{"num_hidden_layers": 9, "hidden_size": 160, "num_attention_heads": 5, "num_key_value_heads": 1, "head_dim": 32, "intermediate_size": 512, "vocab_size": 4096, "hidden_act": "swiglu", "norm": "rmsnorm", "norm_place": "pre", "norm_eps": 1e-05, "positions": "rope", "rope_theta": 10000.0, "rope_fraction": 1.0, "qk_norm": false, "attn_scale": 0.177, "bias": "none", "tie_word_embeddings": false, "parallel_block": true, "init": "normal", "init_std_qkv": 0.0515, "init_std_o": 0.0, "init_std_up": 0.0515, "init_std_down": 0.0, "optimizer": "soap_variant", "learning_rate": 0.00337, "beta1": 0.95, "beta2": 0.99, "weight_decay": 0.053, "lr_head": 0.00714, "max_grad_norm": 1.0, "warmup_steps": 200, "schedule": "wsd", "decay_fraction": 1.0, "decay_shape": "pow", "final_lr_fraction": 0.1, "batch_tokens": 16384, "max_seq_len": 1024, "doc_mask": true, "train_tokens": 133800000, "max_steps": 8167, "dataset": "wikipedia_en"}
Each number is 500 + 50 x the weight over the matrix's rms, rounded and kept within 0 to 999. Layers, rows and columns count from 0. Numbers have three digits each.

# q: layer 5 attention query, 160x160, rms 0.13, rows 15-31,46-63,78-95,110-127,142-159, columns 0-79
# k: layer 5 attention key, 32x160, rms 0.158, rows 14-31, columns 0-79
# v: layer 5 attention value, 32x160, rms 0.161, rows 0-9, columns 0-79
# o: layer 5 attention output (transposed), 160x160, rms 0.146, rows 0-9,32-40,64-72,96-104,128-136, columns 0-79
q46:495444529495450574471456534490543467430504514413469486514506539479415535452515492498500501490426383535501463453460515631529530556575468488500496459547462526477473470504557482556473451504454528548523574484525506538516532425498490465416485467
q78:476487375517525574516385513480678477459513505508492472479547529503580428366512564566511408488454508521422499379617437614493462544411456526508487628583518541518470431539612640487535525511552496471496473412531409551443594605465497395373531502
q110:444474546537441423527420488559651442422501515532497541463552530562534481502489549449414478571442418546387379559478482538554458538413537469501459521551517608539395535518571542557486541412537571509578450498494456562555496511487522615387596480
q142:536452558596516474514453594517463519458486500493453505478508540445494575480444464475579540468456466446465472508481515515473506498456434425452546561486474460478467491596573453518526537483497524572559513541533491532536524478441492449486469484
k14:451520575568453526559505525473607503499540546538485480554551589580515530516488560411542430470456398469571484499457392479645387462437432456555335475559419453532495526444559371570607596459548557482620520439506511507489528418539514547446587544
q15:454480501525517586476453496523512529502549499508484561487532480450516528511479531510528495487539519509524473482560478507514459489498485458467510490542589484540488501533555577445552544513383427433464492481504440496519480489489505550515524480
q47:549499551495443448485444381488451433548485469540431488592537454432478485495728456489558488472390441619443503513573629472390509528564514448454502514497479447383441509574536530524452562538499560429636436471569494489545344513436555521439521546
q79:357560610526423496541523486410552545451475618546530481384484383457502545446697418565457422466567517615497524522587517423468559488506451463450563552557594552480502429486522560562536463550480559461442403486478458465408473614548563464589459470
q111:427493505589418457505547549495475559383521530471482459476600347457405424587602508541458393524524473537483534572514535574461480490513527361446467500584467458440404555512548579481541488527480465482534440537495556508410445552544608449516482485
q143:521425497480482388488493503487515453512538566457468491502431475470538510519562484475513466518539461502539513436520557533462511414552448457450492538579542564497424472497521454495446472558502528465473364477509529612460486498499532498460555466
k15:482449580450501500474583442548491517477533494489459496499533484385563483611481511491602524530576605478430410423394570492558498493461442492477502522509497454477536414565469522533553419364507477457483358461570479394488404468573555426539353395
q16:520568448515513534506575546548462594552558411485530453463498481491480590509456520529477471529559479513502489527499483439484515472534541460486504517516467562490531523527485482509479425546482502489527488520495492444451535464523482521552482470
q48:457519499487495485509535506506481551431508485482519445479454486490556413465512600441496484408568477547421512450570467511508452462503561481535547536488495472511569446510446506511474535515567452449509487472523528572496446519549494527524572445
q80:450514437499483564527477490522506425530373425468524451593444490502491515502506486523553541468497500524468523556546504546511540566485458450463578558553479529563505448505504486505503589507466497480517471540518503512532468543533513514560537473
q112:499492476501509493443503485477463521505515482513555554503440510547572561452515494504541520457572512502493455480544497501577502492545503497500502554462554516471468501463525446448449471522505495494514461497456494478485572420514503469499516511
q144:424550457553497419399612584495444525470526519482472557473538458451488409520502514475489499502524510504507461442538455439453479428550485466508503571475488481553511478400503468479457520573428427500501456496481493517493565473524508442460657488
k16:482525507468495519558480510524539444494495508528533507480445515532470499560511453467515500423501533492522467507497469534502526535507543560449508476466461473491462502491469472486495493556501475474520543491493469445451472530544531507469499502
q17:522544387576470530519546552523457556491488472487501506442463452544437528473419540517484503491589470563522504564527499454435497535577429517467431495446513570556540557561486473495500443561495500436463396564570484458476534423409433570600448475
q49:429502454464549504499506505565483529461504487557528453477416412564488399515491666473462509431492551457473513517513474538489433581477495567506527615503558546503404508392427474553449536503565468459464456432526480586477471510475432491485521494
q81:499520487507433439537518588501508494637409564474441470505577451581475425490482514469567521562486508506546454430593589469607487489499390528550471492441405590476457604467500541475474486502509568497520437541412429514514494415486442493463492466
q113:505490451468537528530509524489482548565477530487511524500409490565534555475551546462476439498440472481495534552522484539421462559524537402514392513506584563494495503507474454557424573505470542495468457494510527473508492535540467432466457544
q145:515632467491518474489521397586497456489450513495535476521475579548488420561614479479473544462488529556455481440543512510465486508463463515484478465466551442488535497484523554547471535544591525567485585554484567569510472500520475484489437553
k17:528544432520472549552499489475474483551538502513505486479502480485490530493472510504587537501497518470557432556499506504530533487527454466480580491519479496515450501490447530411462495456418498448457469504511475512489505509462484492491550441
q18:464496536462433553503534459543484501485494432464497491525461504513489502494443549568492380551512482458547522503533523483474529523464518412492468601535477451491488449547574543476430525576483462477508529526557526473526476519455509507595534492
q50:491455507444574449460483522556492507438460449637547435454495465522538497507561639426401531456548472408498480430519406527469488599416574459481547481545547555514506506438497459480526477575497399536467565386481433591513544528493602491408488427
q82:540392415468559583513479488535485508495443539458463458541515468438610558514493447449528431595487446517498474541495461484318430492552555539453594559450474458453564516519538507336550443528540474576508479470521517552485448514542544462558522447
q114:523468535461511451554520482471489556496426497523532568469458484535532514486518496503487448464479495456503523507503434492531469553455582458449551502466521540414497485495448473517523512528502493493466545512521501533516449542467526451480539487
q146:495563498477529581518446375596483513581543457535598545491479462564445542451499527512418519474562525476464428368466519600460320457425561495565513504490463515508491530486431472579403408525545418508564600519576420573553519568464500527425367468
k18:477561521541516518523468509515472575535554429542445455518439513488470472531495461515507467471475506444490511512510487457516527482611517513508531450489499545472525435502545500532462480478450547454509458470503529512491492494376450595555481476
q19:580529505461458455569440508480537464508457475463554532503516516523419562460505525547514495647558501471475500514509538515553560461518495453476534530542503474581480512514570501550484498539499431480470523577481525599524402523528464512538493478
q51:437506458494511465494441531577534598528453545470530568493476432486520509543558544492524468509518585479492452511559442488393534568466463537349481531585433534442526440536438452532521501481482512451502504439581465574493537559516487412539604447
q83:513355469537577500500494536524512467495455530405513480526581446466515551440573431525493533612506546544496486591494478535429537507452524502526482517509485488438619486500452450494470467517587509498512483477542474521488504558554512498587569451
q115:508485552498487478484521477579545514526469551475551490529509516509517528422575497455507502534525507477501460552522458490536482516528523495498469537485493505498475510476536560561509507492543524496506498483509501495536491512494474475507501521
q147:516583436501502448566533481462500554474565480467477524487534463426572518576452497553527557475458467519462496452565501495467545479503552507481490527510544528474576495495471524461442473543548653562518493525512540499507537480568500443510456483
k19:548483497486419498423503509458472499555534505475481488521517546486440495516542517582478452480453500549554485433527488466535456486499519481476455544493523467505472472441504480497513509551541488549474521490463517495509466477454463443541523557
q20:573440585534497489528489469479514491507511555421591504498513391562470482463582500510512521502526475508485415451507629513504427448517563448491504535466491536507547442459540477436484541477470550539476491407498436551536510504540494460479461399
q52:588513604487490657528474628594451480513439496420504617489499435503541478525597532600538609553456471508507539422559481520402667503467555464475548402511547458503471429493458484511493503499534504478509520484535380488573508511524457472482564464
q84:516406548564541593507539502492444544496461505443562396474587455448491570468491455522536486533510485527456533523451558567395502457454534532467457527425481451498578483492510473516435430487521509545489514460479481582469526542549518476600497435
q116:563490503524503510508517534520524481457473491521510460498485488491488487462483493535509479573529499507498548514447569507494527485552565491555477523529518468484447523502529544496510510512525432499560516533484493567530497509464509496466471521
q148:521428527526489590482437563447456537418563510471531636485474459450402404502490552496501526420566534576452499463536537526427425524534518509533478538476488550582402455486579464550483551546581555463536492579500571463510482532523566498557446449
k20:471543455512521482496485440433496525497498437406454502609551508401485575427432514510465433423488472513517456426547446510433487520503466459508485502544498520511519464455542520526562504569493554515517530563455515511520461464522581497473561622
q21:480599478499474543450477456470490471571581463507568455500467536408537465482406475466588506416511579455505591499475423485506550453464489555504505493467471443551542561528489475484538482478465471476563446556456460496457539548370495510487549529
q53:513537513464558288423520353425620548520587450543563375542495514457459398483584465395402487429508508571547505492404569412553452514513576392533442614466505520432488449478456572409561524548448483609549536554486500475524516382472426484473345561
q85:469561503436474464434428496415514503501490471580549466526387518532497414519490460475523519430473462423501450457496511398518519539513467469505535512469527448488468439440526572485483576514495477536499487474470526471556532438354513402431479494
q117:522598490489511525543484479480543555463510479498511427509473527475475470537486502490485523426475523479475505514491516438480501539491517442487469522516562454512503458505501436516558506503521475561438463521432555500512562541515505491474451494
q149:503488519493493445445533441571471467517468578480534517510436553560467460483595558486486420588543472412527533449495580532478412527470436436500538415562438564451444506511535439448606521497454425472499503430528564456434459472520562528441462461
k21:490504506554542539594470526570537470508521453552418519483503493548434476524439525460548468642584516422494496577432550526502494549519460545485556447432446555537535515506452563482506567428469508499469502552564463544420526517512449537496516452
q22:479544498539421519510502582578421477455444544487464485492519561479522473482415505564517498497470534498537511451436428549461499509422394458512479559486502536593474372540555499489568495549474434429521506532477519393537478594434543551622458471
q54:493481543483555404426528372397643469470511485506519469498490474426516483535575442507529359470470511488485444512402522447477368594597496396416511498550504528526457541470491637487548552568442450506558532476532478483568462512395498457545515490
q86:570461531443517458487532507432474549537464548453491434516499489499474553497525459412441456476499466525551412618447512462364438558481507503446510582468564458523552547454504496495512530574634392528456449520620560482503538556508526483637438482
q118:509510522513494504493483511508570565594506527484527482489505494448504441507503515477472435442486550506522446493561525433467492545454510483476514508489517510498514463476484496522516513482502504560446471545510527514513504499464548475482525519
q150:489455540481518444516529532528555502493493546508538456539448524569565554528503374582506488584492413453603493526531415430512563452552462497400451450510459507502518579452521504583598527524480442386523492443548487497451481512436415439475479520
k22:446457510506551439504496509561450482574474460507440501547530390608489345518501509480462559528459462501530532461527551431538527448504508510511433447556504523499487461538436471451527503468554510508499419461549521492517544550502468545469516438
q23:412495546495506429390544496517530493559504514484481577476537507443477485464514537492574497481516461474480471493516499522459499582520510564533514466470479535495445380574541420477521505458455502533493492504422463442493454582483519499504573494
q55:493567464546578481471451457464597378532523570462484505525561452492465432506588507457543480499478512601441425561510618460521408479557523423540465498590444551566489499453503527458635558510429425513553513538494452483437473592550456522608467493
q87:519485525509546508486497436473479560527416574490457493495517499570454480445351497525467495564477390447460587550478477471498509548521515488498491641459457467550517462470458452465449512537477508569531480445547493504462401590390526547501580466
q119:450503501536588513435426495543540500580400585538580507529498445471466449484472551492535534532434517456506483505560575434592446467518488525598423510447511487445509497475470440449494488534550457549503484534465504522574498479480507555489466487
q151:513366513502448503510440561479493469497473550534510483444450469535447551529557535458503547533494523467540484534591568569567473477501426447378460402518527547517427504568542438478520533584544467500501471542471440536454523452527483417524554435
k23:458552560475466594494596477538463561420429469458593394417445563601484568511455431476524428532463598535506544501474461520537597577546545575491556481497513509476395612517563546465454549471416498471531514487518492548475591505581500504542447489
q24:452441557463517481438464520514442506497470486536477572524497452576488475625558518496421467500478487416487504514492498535476495517511528316457566431537463497508514481508566507509532533447508516543495446507511458521495460460438578573517398528
q56:511501477515474529505445542487532361498436490413476589557542541544485429509638476538528531517463417459529533518569518528419486478510462407510475475461579534590476489509515588517570545509528469484472458548520431493509501533409456505632568459
q88:566469423515555543500442466576491469393478464512473579551531512614474493476450436393408515518504358534495496511541513444472412551492546473545495457457479488498566571522526554498507407490558433503562584630598511552421507479544533569531472551
q120:520535513577462442492446516573608458423519489545473596558388539483413505463624523469413559563530430474457513543484500466532496555582487569575441581485473459493564555524529542498426488550553495520578497553553466489441462531503340596574476371
q152:511501488542418577522462513500486424504473465427432490456474513554522474513542496527542418610510458422470553462506508430461466474519563501591520432475434471540500481480511448505453501566533518518549429575606486522522480603496611547503556517
k24:537517587518523579402521538487603403497525413537488480547466438544427499468418485477512516527493572489491456607402585493460548517463400569565605644472486357470469432538510496495455541468512467458495467430546517484565582599490450549436493552
q25:443505464474447533472497473524484422512491456527516469493456507526563477507433506497503447464455511421523543463455528520468447571434513451411523418548455532484483489515532523565581508544469491496589534522549505448499434502423546498558577528
q57:541479607506521380450469429472509510534537434551486371487480429515568512479571404433470399414422492518498431543487540421421470546452516464468562501500518498405429458439481531541481466486553448490554469469546496566462465535443527436501421530
q89:490423532594410452510438580488425376545422475559503504542520592554497565582528507524555483584423475402497536507506533558545554480545529462473478326518535456370438442516488572580484499453397533511512462495486482525548408495380527454516533490
q121:493417531570609520467485487492495444445446495496453494540525627518500505516469485416460455462449503512470516506558474542446579566428546499536519564458534471484532370510500473597515513458445514558441504462535454492516520462471572516479489571
q153:434427527553506418542417494527489542472545493551488489510531565536543531572533541486529475457446479418409509439486559536411508519485538510513524460536580442402495503541480531512481509477529483484433467450547473535531470433490527509573543518
k25:391445505590542554456523466584442591430491553458535475520571631527409488490429537429511405525480474538492563500523621467565589573452576464551522541519502543455575447453552520452471489505430483541406463553529473690558496494512526489381499560
q26:492537490488501404439446501445449454480503509517530501569563527404520502586431457507528499474473484400475507519514426549488433477504498529570459492413553491513541520495469579543563536419507502473609516554453508508499507444477482493549420523
q58:564422499513484421465465529499466521492506582548500446455533547503481399550480537454446542483572427471474532474503473504589481510468465475585484527509558545463466582562536513499442533469432460571535532493407505457482467487482532500484500535
q90:544595615575530323504642517443661533395579434525460520430493511515507468509568501417483371535450513387541494516436541576453405558486442385522529603583522462520446587450442494521542602497418417490515465527453498409506523488498544455534482504
q122:466530579479455454496511543469515541421563563489478433480497517526591523576603501509447502493515480527470489519402590543583510524536453474425469479516487501491560498503523507538496547522403415423532456543515459501498443536603494490533445510
q154:611545516540529389423484501495472423505494575512508489511478479571530504481542462475467335486514463490518484565465527603508429514531477445431516463584475585482398517469480527413509527449466448443562417506404529468456461531477476537466533513
k26:495518555441542424413494494490467481503549438402544402509476533634584556476441450443518576390354618537509443492505470467511520488446490511505480569583554540525468588524638497434517525472493468380485537516493478484574628568526471522552510596
q27:535542494538478604514502536554536485459521418494477510579471531495489462440426460540521552521579507509458472484483488519549523510523471524508481502473567473492584436530496539482590553576517424381544553467436511417482579500559508492472462467
q59:570472522514510601476461484481554494534554499476579567514423521480444450474498435437481483487533473519454469431544492546547507487483467557523529460459455499508525441519522476470547522475501510486487599503510500506501541509559545521530478504
q91:445500427391541659326372588524471519525566436499434495506478595463531542409382565610523625597543509635489505389534399519521490536519505559506504499457565463544636430522483510521513602496566442493618548566512574550524542589438519509538458494
q123:530491549599558358525406426492521524503450499522461480444441483506509538423503467596453449560557515490429540531536626498446485505460506464583564418446513409433532477480377476549531570516481510517468493433492507549497414464557491478518478567
q155:489477479529471545409504497478504526548514493523464479510469482437544483524536557422535440551481401521502431534485518559485527497534493535517563449531415468482508561496482546552492549537498470455522470431447517547560445574473583505456520455
k27:516426468559485361398484563428607570389384422479502458422489528431564537494533534459448472622560545442496573595500480492504439526600509589533429457481555532500477468576514499524591433608434518513449448463413398356526507466489609481555593465
q28:480473496488538576482533523459541511501483501486467478524492499512532523451526491497518432521458471467517496487502470506466483561519465572397538502518451585492578478504496526465506463475462487564555528467491535515469505455479525438521501479
q60:441481461492531491490565439443453580458572582527480471543514457511481488503396567504508551450610482463575470525506469470536522504584464519490384433465499495488529558468445485495442521524521514561548508501452571449514580549543448420570482504
q92:446543579382573551455618461548450480459531518567506589615570430372513494446550578460511486450621512428412578504354401643489414342552513574614492556497487445395494478460447508555594509427492543479517550495518564427560348553462612566497493599
q124:388491451449512458518558483555414529454537517554518532485545444429575468573535481545560494557486543556413592545428434518458462317488559635539599479414483482495504444499533479543533472475548470499492530565416625424475452557444597494519413568
q156:455423526492457414541484535492556523476526610452496493511527501438386510530556512502513441495562455462467545455470506544528515471463544487486514401575479489522512511492500538543602576481465511518466557562478483468503466402401434467503519470
k28:535515492495382522491465428533432550479468568567461446458478501488458443494545418572584486388505430546545545527471433555526620421442431538360477546435410502612550450486493473560541524423346580527586424480469494458518439544476502456497510504
q29:547576442603544417496446573485501521494458479581531412488453494491577560511486445480486438453518559561428555483431510492476557553370458453457503467467587477516390504422458503532476448531516564496462434495553566511524495537498528508534396481
q61:486494569484576521492523500508516480443546569552531476510491643520571549509406540477501495488563494616461520464505457509588506540527451572533439471459515605561558507445500498479485458459497605461431467477475550507562550539485532513482388605
q93:479550503504572399507403502456510422384401589468470453503520461511563616436532549527451475511548529693428548489460471600533504532402523471564495531510579466624451389376476532499502539530519531438501444410593588476609476540560492411351356659
q125:566557512504562598534443590439555522500498591483533421459564579528557500522419546526513407453574536583449491529550482478514506502420492538540473490477492547601456362521446442471568468463525513505435485460551581463536513508515520408389385564
q157:507569449506472566509485545455440495595420535549440463594527501442559526535482494518491477528540503559457454422419441536509424496451458626503533512569528527518471454476487517523450511505440482490421454442553464444520498477472569543484410568
k29:525623528612524525531425546407634462430505602560492550498554480453605522360541522625555552558427526627400505512534578465392391412480435503510553592504621478511405363415525448498504501520467505488431478444540545425490491478522559420471375626
q30:500502532480464346541558533526584605487523562513494495515471460491529402519520529504473464549533457445468504510521496562573458486569510445488448520534497493487439581528468488525473471457413503466573429579589464516535512504493621472455601496
q62:536568477428498513471565435530465441571510432485418399489489393505562541458499546495554524418470483506480429427483434558451462514557498501475539456576518467449567485424479493447432455492524447522576480522457517591410522611481530401511452550
q94:386540509359522491465587429519511490397523527478453524477568570442580392452559530563514561448478393506394478385515458431569458431586395527517400545398474619572559453463555440479478393345208537447558370575493509474502475550538507504435544423
q126:409538515445500476469532394475557484549527574475534475496426569426532541422585482476521449458573597435387562435541496434524497448478480418613459474445561559450439409486498474545529443414417424524596442584482460493525425474420511484522560469
q158:420428522463491554511573487565480477481496571456422484590498453529478519582542545501496536472474462521527447447601456488460428495504378478468521497497519561512538503486495492527522504513463519460449501473502556437496464438508572410474492474
k30:383566379456414421561462568501534513492616527517427553488507465399475436507571458499459480558565457411451437517570533446614476476537475437579470569584516552519501466590492507529465496460544429512464500614387536572487543543312506459651605433
q31:448560510523423447551533449484495579514520526500606462500513654478563560471453478427566528503506610443501531441450525552473528455425413525501467545507474493525488415496540529461507439510545514501430526516522612450488554471415597558494504556
q63:450476485471608467450429437429576465514527520366478523538560462445432474435519476438535493509458557504428492566534475531510536504547474525529476440497497469537464491537522496421546555445553535543583536499535476449454484420509410561582468520
q95:517575406556458525581582462471388564578519480418498470549588532534587585445431383582523419476441550403549594488505473636408557532483422675442389622515444532572565419521534496445462403528473340491409431539545486526444643307496573475653611540
q127:479611455606563444570524509519404552499527525537553409599577608461498571451510483481483532549427599432447628442467441487526525472514481650486433577505583548546565302447501458511491508460446440453611570526564540543473575459445571626529506523
q159:551543534548462453447515508466471493446466493537396432504630539464453613532514405536578370577450518463456522520509539521390555516468555511504486434555520531472525493533474499514519388462490534473471349528511485537493471508498563524480530511
k31:487456500536507482508442514432507504414533545490533311432508580474532555512608425504476506499464535501459534473469522475439469419510634447521520613603433534491532438504493457477469428472599513593582410497490452665483565443495570471562485525
v0:451545425432525502445552450572497468515488510560481487477526562518570438451504548505565574613430521477474434463503555562442488524547577459520474520436591498561488540415427462459470468515432498513561483446473457483484506440497477560519426459
o0:523496576581531622542522512452439484468504509494523538520501561508494444553504552548484491500490491507483510543531510471504472525496413530473501512532447555513507500516464529432474542534467469520579501496451459487512453500522520506540555559
o32:357487515500561486519525590619581501359537500469607390566468541537531467545446445510532445442471524478432451540518371645477580568549581463485605511599543396491617487457554519415509395432460529330547551478437488461457373478488449437473490530
o64:436408504489522567526465431408512439578489491475392526446551480577446450390544527439497400516426505534486485478439532536523462391478484466526461499584500475467554490613496555582432474555509431480559533482464603393524565517517449449458541406
o96:521557533442476402478506513631523445608473498486569621530486476423502518485483390465480503509564527483479516481492530363497533526432540471459412448394460537498466495531445521449532525573459532503361496518511474568522471517489561490481537502
o128:600554529550452453481516361370564599441600485447411438516529494432560500554503490472466549473513512437555515533482443547473438567537510462523434543462465454529428492464488492558578539553521566522489483453468464467509527441428525538438470517
v1:506427574454549492523441514420479542490526475532498506513519517441555485448494393508488529477392507494466493557566536456512568482508546609495505474530434493399473552443584461436535487443468413488440529385555409462551574540483478445301451467
o1:502451471475480523534500447512517523396462561475503553535457461460491553494466459506413492470491544550474452463475477533533527510529463476550469465515511431505544490494490399484558473445481475596507455510503495467514487554496437483541526510
o33:462535485398489454505469473412479568460450566568508481445470490540502599581538552439518443461461575543499507535500601563477514424437574490431552470509447503477478545525384477435448435369522422461483581487484397488463502474465441408440496482
o65:435561576499485605520565475545512614539619510437527519501485494405373548564410591602553511539488489527548471537566533428511509459532397481558362497422478475600533613517639414536501503461477454554494649450544420451494489551488545456473516448
o97:520528486549528539446428512538523402469511449542504494529486464477594449499540443446436433484510427436500561466470464554432569548515477550559542574520576557469452424565473612559435517589480535398460439502507592530467462543544537567599534542
o129:532506530548551466558516483471486484480511543377472455586496527519484471517498454451516535495545474448427477522427423540536442478444535476514451530540510511494513447454513532475478527538490541493510511514473521493521538410446509534498554450
v2:522473551529469585487456501603510535488440465560479490566462499421463533507537434454495443514520501485487444580476523546439499481538433466460513562569487500468484516525469448533444524515525536428580416550423501436352571461651489542521557503
o2:478517476475439569455491447524505510491536451514465561528465463462435478566530517551466468433466433466493516486563526483518505533560503429507549503504504547483525413507515530448469478511479576501479442497500458521560524501486536529487512532
o34:585462475433439660477516442596405399457516447508483507479590489501569539445515436465561461454458510453529506519410465453514578516450502539497542430529434518555492456514552537465564455499467485443524494515389352466511456474553493468460535565
o66:414559486493566513440565533568565458620503317556514561498442443586491439500562518412443449539471385530562534476586535473514458528415684503467506620628574476514471440456529482449399494525523477469470485343465525478470567501588520481411464567
o98:494497546561513420602548507380423578570499614475477458472486545461512606422410518529488544537515552472520486511485491457532533506519510594607521451419497459524583444388451454559558539483496517521467544518579521529451395553399562573508472332
o130:494494525502520512518474555454490513411478510470544485393554558485571450529450452490517576487527504586498472507441545511428498455516518492504497602418486569486513505512581470494439555534543521532507444558510540507573512480560410537533463542
v3:500458518555514491606549489463589446470585548484439452472536519509422479526610502461522441479487428504495520465586564477503467533471566512470545467557499547471498558432507411497435410420609540505448515488513488482496531513558560450425474498
o3:549460578495482502517453493434497520499501497500439492531473492519483515519454424414512533481478494520457459521483516466440561545558500435492451488504479503560452477491552487456597527533441525519440574529493506493481517489506495457436537471
o35:511498491547512447487537581526547530514544466532493501425454505541563542451589454454429527459581510529540561425558445452476547473454513577537517550509586501531454480477559462447428542622510544549410497560578447593494609463463476492447489490
o67:412485555503578462536531504622450471609547442449529529543491399505543416493383486526611510453555480526593533558480485494621490454493578508472516530415449491559609545528530523491515559505495415510582544566430543463480536519474488465480508468
o99:516509514464468519449491364403509546433418592467484560482454444535441522415531526531454553525474568575383461474440624416520520510519505530433483499468408488450498473532449473466563512456513458477456415446399521505538457444540472552493539514
o131:460503518497546421476534531435539446438407525571556476526566581538457449609468539502465542548468546330548415473474391512464423527498362509510507438502557562497523505485461452599473485545460543463478539423502546496536512487419532517489513508
v4:472463550518469445450528551499438565535603565522511431495459479519463471441489540484462518483576461531525437502579567508530636399469489498509572525531470571611541433593514495504585410452520538707515570550371476492557525508390508486510450511
o4:573491505509455518549527538418458517438504406503539447542539485439514542540490497475517462465453509490562506537481553511441474535532524545507478638581447523571514539486507443478509521532469519528502526494461552470471562499518548554538468478
o36:535476492512517458487509429502482446551523523518365519581471540560469485528564476470518596512574486508466534440518477415544510433524502588554452458440409449506490539530495563552494516539475483514432484501509495438481511477482495534424458446
o68:580566544587482512557423484551564577507518552455593515505452561488531467541444465560493513469495500401561467526542521544477529525532515495553524565587465580507524503435537504640636564576480533432529459491496449510534449534519605558594462538
o100:439495478507478493477490508574523415536451410503529466463527436518489526521478517529495443496467486469518507463542395494425503555490562520403445488499545484496564468500496453489386466480436446402476476436506486551526452490565465446439523548
o132:514530421457583552583529553454487602458426583524546541433466489346498442550545537521496521558550437577466545494446510518557521536558450442505488496443585468506471515461563564359477485345566500495561540556515473473480511452489437570531525468
v5:550456502502514463488359542540537437476482480449472490488511481461431544531511430473437505532609502560389419479411505489505514514510532495454517562455538574596530481409552465437573486512381501482574530521526490482466504447452453512467488509
o5:522536535512514468488466483428354476574532504442502482538569525564494523511517467541604462541494491368449546512472554516475551516456488531501491491543509504476455545494517373490550488558452468475506535468440466465569475522472482472556520501
o37:471548455508517640510520411372552498520440454570476524405573490449565551521483443531579462501543490471521474523577510472522528414544372467402500471544504538461462515569446445573509450489446539487518440343563429498471472530473475496468570498
o69:485508524569439474512471630510444483486521569462508470552437506498522473528562604521549515415513431437415602524507418527449567536443443508583453520477521521436470491468515522555494514520522461551491451557518551484632526569526457501532493631
o101:591466486466524457514472413608516482529491435487460523500523450408433439538484444572453509512483487580562580522517557487426495539485513459538504543515496467480493480391459601527396553482518511502487420617406518565465459477469553542515473390
o133:472498495451522452490592476487479456422518614481464576531588520544453513444588469453373503498428529498418427501466477475573430496589476566503559472618455509490505464554474496538525457468498472468508578487548532388497479485433491436456523561
v6:488531488447544497573491448534576465494447500584518569489585468545482458525572514489477509438537520424460432553478465486419474389607527468505422438483495492513490527582523557554559511535558486470498447512516337427564534498485500561523492529
o6:547478479477501537459470537487493514513573476488470510527473499487525597470465550512556519567449521536445525507483539513497474534503513506483523492507522550457544523496525459475513515532491506496572524560481537539470493520475497467482472509
o38:478463475516512453559501483426550558430435415461430541500521538479437542570397406507475470459477541467601561435519654489437504457460615445458479426510452578477518421556479485582471514528565421442491419580497555463532456472573431439607499572
o70:538525499471491495466516563453458527466502522570493434505552552460426470448526584485483458550321494504427495563470426452622536512571534443529510445544582539415454504506569514601585503546481442553472550391593465471588467426416454498533423468
o102:449518468514540552500551436518504528488463461460504564543447491629549396439593497406448545512463469593499448440545479486584438487515521597518523548463544500543437521453526493363455566444443509517436635433509467514373468482505607491419497484
o134:487469508433463537510544515559492462527503506548495469492564490470577500478495445464498529534545471486521579541465448566493603421428425521558507421511490411607568499479522489497460471534454565442446482507520499516537544445464557591439514462
v7:522401550470504502501529560561460498381498572466467484499509471497479469501508539499496498581454544510426520448553390411482529446500546550570564537443458525536554486577432455465550558491478471481480414519521389510517525540530467586452542455
o7:521556512535483641487522517486481478438528517533525561509470455487446530470536478448510488508486452514466443504541526579456456488460528522455492447536498529446449526473427485441471550471482508497447453484579489584492596432511497505420505442
o39:451506471467471480445566467509516436611528416457525474558539488486495515505437465495504499465381503438505464507515482361537552510500645404553486534418484538484488447579511468444498508552550488505534380447409527642477492501489484468520508485
o71:470466489544445548501494555567515528450580472393385490530524403477533507486507499451489515506535464510507575473463381521515590462513494535527506482511447470460470495452550513531533510461488543539517519535520468426547434420412456579525511552
o103:453492510493504411531498491474576520523438487556522466461463597413479604509485474619536511459639570564571505536486581559524483454481534451397477475449498405497587502487489484554584503470485507478578560560549529424457435545571485481608508481
o135:551561438538539424592454426518507550421586487500580500464489473518584431450411562539569522518469448393507527556460526522520456531483542474518496502529462544525465477508494549532552566460484486472452478463481456464475527533498509473425464556
v8:627521426512461551432421518588573564529517588515542556515473543501538527495502542432444492346487489389432539487491471554520532455604524611551463504460520567359505492451533556488454473488433592425472476487483538440537454412430454518523458536
o8:555484477446501441552478582498449452467487463506401509481596527531500473456520469510455533483551392518515483419467458432513514453533489473477483562535499555545486551482531516493494533476453444510534486485506452493526556470447433525516548518
o40:520402470499392431385465598520505537420590577492512507523372428493512511484505496482439409345516497437475550568544445521544442508575450499529527510384482529342518474411463486452557411485558570463476419583503471450529474397434542514528534535
o72:596563468470498379506452571480458562508518498427409444472508558397429563591493525455497494563506571452508523538561522563489536572517463519330429518580462453432606516469544499485490430501468491551546594527484477518478435609468560397451478449
o104:510534476463483413511477454488483538439491540503426497413471501458487436564520498517459513530441448585493490572470489508475539517519523429578535412560484527587475440489601427564404415532490497506459499397464481490427443575470471556514555508
o136:403489510491557592551531417440489535528468451546571498622502463599541535513448561492612512542515555546466489490486524458468432484458491575446547483472540503578397498555427483534556614516506481475497463599498510518572628479539510483506454565
v9:552519513403439534462500447427430535490523543552581461376466482557530433594419561529548546530415495577510514471488421531476457447493554509425504506483425454541552514530467578515544500530501541496501516448508409525530479501473501511478588500
o9:550504475517475577493485469485515521531491509542467491418398504449518480564510482561519551461457520487507531540490498495389559514516470491513483468523420477506440486492522518518540527452546507506511504559456529434479539627486493488512534398